Each number is 500 + 40 x the weight over its row's rms, rounded and kept within 0 to 999. Layers, rows and columns count from 0. Numbers have three digits each. The size before them is the row's rms in percent of the matrix's.

# layer 5 attention query, 128x128, rms 0.163, rows 0-10, columns 0-127
004:508529480428475469466494452519469438476547557518522526519525513501528550509479501548485479526542546528478529525529471494500485531483561410550473476438570558561559513472420516530545486508553565492496462471502402518516497520518500500454441501446535523461521479514603465516505479540604501542511448476492472481452434480486484495542490519492485573554441574505500480508396593526548531519479
006:549475460500507544537501522549479497526432468495524428483484499505489474507515536493592532458516505503539477550579511534517479416441552473427445525511520477438456522509483433467454469479479545479516570500545461474461535526459529530530483461478478421493490486512474465416516616504412557517507433595522556451552498505435466464489497519497569416498488442502526482500494455521482460494472
023:543506521530516512522477486502493570533586475514532481490442413472574498553495487460352454513526520437452478487558424506590493466547492532537492512536510455493528483468469497509457515531531502563483494511465520561457481539546545441450469458540534433533530482524550530491516413559497495485517529491489502555464462477502545492433530492496532546528551557454474441511426515525520479478577
043:549509501545551559493488471522455563522606506503512466506413439418587503539469481445403470502541493479450501540543462544573497444550484480566500491511530484526481444527463470499468542515496490563494536509449518542470482506502532427469447478559524482529561513495557548565485424571505521470505527507481488542460508445535558484460490478484523513556520521474433484500438456546515456465552
041:534454593507429434457510528444494517489509443519520535572531512501454437478450526566435537476544554493526419462464465486496512574463508512497413491547512475488525526464525523536493509589512464504435445479593493496460528493579572540572470523509480437504524446529477509414498470480499512525504483449507535525547417514519473525533510532578523510500503476480551482477448535457460544507479
057:491479506505541584548458486514515560492539484447514521590475489477466507425554420464450492556543483502529526479532407500569521521581449429506570511492515510511535491432563467496540507537439515480549488457494493468536511506495588537548510557425529473491408459563478526500550507504502502474511535452529393466483494508444485506483483470485540517481535533514472437495590469541533505506505
109:492489505490410524542600520510505416541504489594506521498460481492489443593476485498559478521483534518519549482474510546419561503460419524455472406509514503513520512553512509523585451510546481470461530564490421468528467465502514508490510518506492516458475499409447501513484507479469541551477457476478521498532492528533578518473457492496571499492432473523457584427449455499468475528437
094:443528585471552493483520500482493512471521529499456567504558536560518523526492564513547504437355545546541484535539570533436447477467485512406475519503453519559433512481495500480534526487547519475477461546399471531467476524524443491484560499516480547494533496451466457469474455504509543401510462493521576521512505538482472490528426447518514440502487478542485503448527479468532468529556
003:475504538495522481468495537417506530500482520531479423489461485497429489489451479483568499454463432507535534450545498521501498453453406491407535461420483468459431598464514495436505473479509433514524527456527446515467489524484507523601504479477425478572516541472444487554522491528493500492455504493494543448550536473504493585501457499479527457479514481594540439472542466519467535478430
007:447448511511543540490457514414497524428501459542499453541449446495542472471552554529486503450479511501555498521574454498580563486519478600430526447481492446418445553470520491472516503425499450488476530494570482525437560480536534524464502483502460402474543452558508470487473555511431518499428497496541533500519531500501521567434529424464484457505533473510511522507466485464461475486536
024:535524510532533568461480508511495505507566536518512443451454461437579512552537418434396458491570495448492516508511489503554466453575440464572527520495528506505486450527435470507487519515492505538555497477441549503472446489504558419456440483562541490527525535487560491582512433537488488495523536518524468547449536455550562476510526508476539506524551529478411481504496494509559454531544
# layer 5 attention key, 128x128, rms 0.165, rows 0-10, columns 0-127
004:442521469538529548471576552463594602489413465555518530513497461490550487475460569596507475489438488508455498509555549552398520522532480596475548433530479548502474473549507467498503477443488485513480458483517545525445598528529514502526535506493473465482504511529439492487498477468494526475422568546458532482517478488524529565504556489569484491486505532476521524499484441465460483499539
005:472561465551545504415496524440516521516488511511461537477478512542570506534451537504526465518469477476541490479495558503479527551584435501515537541497440572495429447576517481564472489462483472530401449562497518555508466352550539473454475465509477549507497459425473544501486436520499470511490550475504426491489531465537523513556438508482438530499490500529538532479495498463534496566499
021:449457519542488509410468515503515471450452492505461512529582623508461521470512564524581483517534531517523470478448563514416532551456464498439521450495518495525538461513463526500541490555470493496477455489506487489519561465488495519578484541531459573572538539503442498505500539439590497496544486480461467489562486532538474520562542496525476493528477493541571506562542501532477521517380
027:529495465470496472515505514552472507524507491537459538417471450533591462566472456474557510488464491527571557451520464512514483562508508484517482535471488451504470535506560529490453466381565550483520528475476499502569509467485538519511480495494505496494445489468528441530442521510452533503525507497552420493541611497516440455463408497425447461443486498474493527478572561438454445548473
038:470497535457520511532400543501504532477484492538486471483520563543490569503496532473588443451497456513524568459551473511455516504500480497445574524459447493505566468490496575447458520508514494458549486530476517498531514473526445545539547424429512481530451547494426491436446450475572503535566535514471521391525537496485485504521493502484500483414550560516517507462478571406498535518525
072:492500502483530492505449531502524547537506450457521539438493475464491517435505530527501506496469484520476568545453440501529411490493551531502474506464492530489498456526472548495511577450478551414545514524545506554495466527517536519424481495466539444515526469519469548442527519412486458558541496565541600505432533479488459573606560482553520532503595525555527520579475499508443512526478
108:530557506507429441555473561491508441517468518551497457527507538511419534546512506432477502542491542515555485442546502486476516503485509468440514460565465499499473534448519484524478445583519475555469521474458528499528551496493414546568505537504482539493549602508495511529463549584514523541411485479470396503563500475525613474437456500485503492544456490473483563471509470490489502452499
108:463474487531499593438529500473451492446484550468462490498547475507424498462478487509523487521447532536529440451512525528475522456525517482530426480493486452561467541464485471510514495495463421469473439456531493533531497497506458482497561500545412469516438553429516484517482553548540524358516534404441505529538486525501512514491433425498502510542508524407495527445576503536494445483498
003:536465517570465543463578500516492466496478548554511487485436447446518563575472516474512550549444505479467527439537481497469464511466539506505492524487471532471516496485560541531408504441482470589494517496487519510480522510418580501432500462431611527540510493460555515527474539554521448520496559518567473518423526548525529463461505455442431508454522487457533472500498476431480445540521
006:509514485507507465533489435518458463532552522444498514520524518486467517499529519522472476527581583503492500559455550466512519478445542445517531551509556526542559472517427492536489512575520504540528465512469497558555391416477434511523439528483517593480483581519547567510577493508538461501605449440464499542499488489526511492507512560479534551524529523494456442435501565511516470458472
020:492477516474508474488449511554495509516479487531462572452508481556522539557467510467562452501441482539560546413508475531469430587525535508456508545443459455481470504506584581496500450435521536530552477457481497477559572492482538485535524512481496513527479530517501423466448483487508517492475552473541480423556524481509436423490459534525434478475483500494569535459581568445437447512533